Each number is 128 + 32 x the weight over its row's rms, rounded and kept within 0 to 255. Layers, rows and columns count from 0. The size above them is the row's rms in percent of the matrix's.

# layer 3 MLP gate, 1536x768, rms 0.0609, rows 1179-1185, columns 320-383
size [101 110 108 102  99 101 101]
[[122 111 112  60 158 132 151 102 130  88 132 185  98 108 186 124 167  56 160 159 192  86 135 111 121  99 135 145  64 119  87 100 129 144 160 155 126 148 140 159 109  97 134 127 157 107  68 103 174  93 157 142 101 118 186 142 170 109 120 130  84 126 118  89]
 [134  66 123 125 123 122  79 119 135 104 181 153 119 111 109 103 180 194 192 115 134  88 109 124 140 145 132 145 141  41  96 128  89 147 188 123 205 139 116 101 154 101 140 117  86  85 147 145 171  84 144 146 149  84 194 121 102 147 113 145 123 187 123 107]
 [139 179 112 122 113  88  92 146  82 192  80 140 153 118 113 141 108  80 124 168  98 121 118 108 171 131  90 139 102 133 100 159 120 116  89 125 188 180 212 149  72  89 126 135 145 126 117  93 111 113 144 151 123 144 131  80  95 160 109 151  86 172 122 108]
 [128 127  84 134 165 103 140 121  61  73 149 151 156 157 161 124 106 142 149 156  86 110 124 132 133  97  96 153 127 111  98 117 106 107 163 116  85 133 111  88  97 104  97  99  89 128 156  61 106 111 155 147 148  74  85 159  41  97 109 135 126 181 126 153]
 [140 157 174 132  89 120 142 128 139 151  93 115  98 100 136 123 103 170 150 140 153 104  73 146 124 130 136 138 198 124  82 103 164 142 144  87 113 126 126 138 125 115 110 121 179  78 165 141 144  93 115 148  94 118 149 111 149 175  97 123  48 140 118 207]
 [ 94  83 140 131  49 134 109 153 121 105 114 178 115 141  87 100 104 119 129 170 141 140  74 116 122 155  92 120 118 141 140 187  97  93  94  96 179 168 136 121 187 161 106 107 127 101 137 118 133 149 115 186  61 120  78 125 141 130 153  99 115 160 107 135]
 [127 122 133  81 117  73 149 116  68 113 171 184 193 133 101 130 111 146  98 119 137 130 136 130  69 182  99 116 128 102 129 122 110 100 113 171 125 116 148 143 162  60 145 181 182 117 117 154 109 110 166 121 118 156 113 145 153  73 133  73 122 148 131 134]]
# layer 3 MLP up, 1536x768, rms 0.0616, rows 1179-1185, columns 320-383
size [ 96 105 107 101  98 103 104]
[[160 140 153  92 116 156 172 135  87 125  99 118 134 113 142 115 180 137 118 150 164 194 144 125 178 151 137  70 196 121  57  89  86 167  83 150 198  83  81 138 171 143 130 101 120 205 170 122  80 112 140  97 129 128 173 147 119 115 172  68 160 136 142 128]
 [115 182 105 122 180 138 142 185 147 140  79 116 195  99 122 199 138 138 167 106 108 111 120 132 155  90  86 115 154  89 137  95 102 143 106 140  93  91 188 116 109  43 158 128 120  77 155  93 112 135 145  90 130 140 104 198 124 149 183 103  94 132 152 105]
 [160 146 141 172  74  75 117 102 109 136 110 183  71 132 129 167 129 108 132 112 131 201 123  90 187 153 117 146 136 101  96 127  91 139 146 110 145 173 116 129 154 119 124 134  87 172 192 100 116 136 189 124 117 138 153 131 101 153  91 115 121 169 127 132]
 [168 172 104 106 136  67 146 141 132 124 163 107 145 132  75 122 150  86  94 107 126 199 177 182 132  75  94 163  70 128 125  96 113 141 136 144 133 174 104 112  91  99 106 129 170 149 167  96 113 115  94 150 151 141 137 160 122 152 150 122 111  50  93 122]
 [154 124 123 103  48 152 177 105 190 119 146 142  99 110  93 148 143  81 109 135 128 100  86 116 144 172 115 131 104 118 148 157 103  46 103 167 156 104 126 113 175 119 120 168 125 106 135 156 202  99 169  91 139 212 146 147  75 125 121 131 104  98 180 117]
 [138 156 173  96 136  86 107 141  58  70 143 167  93  76 165 116 110 169 156 142 133 153 157 105 167 107  95  77 168  84 101  80  73  60  70 192  98 105 120 170 116 183 150 134 101 197  86 117 128 141 129 133 120 102 163 112  93  86 148  91 128  46 136  87]
 [ 94  86  94  92  83 127 130 106 141 152 110 138 181 135 147 164  79 157 128 124 109 135 139 145 148 166 133 178 106 106 174 151 172 111 130 173 155 150 168 156 118  64 159 185 153 100  75 117  74 111 100  76  99  94 114 120 111  72  99  97 119 163 109 121]]
# layer 3 MLP down (transposed), 1536x768, rms 0.0581, rows 1179-1185, columns 320-383
size [ 98 100 108 105 101 102 100]
[[208 173 159 175 157 114  72 100 143 131  94 158 213 169 107 110 176 119  82  97 152  82 133 148 149  58 145 142 158 125 160 158 103 174  94 116 116  75 157 178  79  90 156 130 139  99 105  77 138 151 195 130 152 142  67 168 108 113 113 110 114 130 110 122]
 [134 113 155 167 123 150 123  88 164 115 132 117 148 128 158 125 100 216  98 174 107  62 127 119 101  85  88 103 135 179 182 114 141 134 172 123 113 157 151 119 111 140  94  45  92 135 131 132 168 199 145 131 130 129 165 137 102  57  97 138 148 102 113  75]
 [ 78 196 129 149 129  75 130 154 140 176 153  90 135 130 111 118 130  81 115 121 150 184 158 120 155 158 132 136 106  85 132  99 138  81 121  65 131 177 104  97 141 141 143 102 136 117 176  89 101 135 151 135 138  84 149 126 161 117 152 123 117 178 112 158]
 [153  99 124 158  90 103 155  65 158 118 162  83 133  72 107 192 101 105  86 115 112 163 120 118 128 137  45  71 136 155  96  99 130 130  73 109  95 126 114 128 112 165 110 109 231  80 147 117 185 153  97 181  99 126 155 121 114 111 207  73 158 131 133 124]
 [133 157 125 103 105 167 113  86 131 116  96 114 137 100 101 130 154 152  61 138 115 130 104 189 109  97 169 130 102  83 169 137 135 100  98 111  97 174 132  89 145 116  74 136 154 143 129 119 157 109 143 155 160 178 119 237 117 138 102 173 154 117 153 155]
 [175 129  93 127 118 119 143 172 111 134 135 130 104 113 188 125 159  84 231 142 142 150  76 139 126 105 145 106 179  74 111 101 118 117 150 134  70 164  62 163 143 199 130 143 102 115  64 119 138 136 161  81 144  94 136  49  80 165 179 178 148  86 111 134]
 [135 123 137 110 160 146 118 169 123  84 125 168 161 119 154 117 151 147  79 167 132 192 118 101 106 127 132 156 164 160 102 139 186 101 160 134 184 133 120 112 142 134 187 151 134  79 143 162 119 151 141  91 114 115 125 120 174  61  68 104 154 126 105 110]]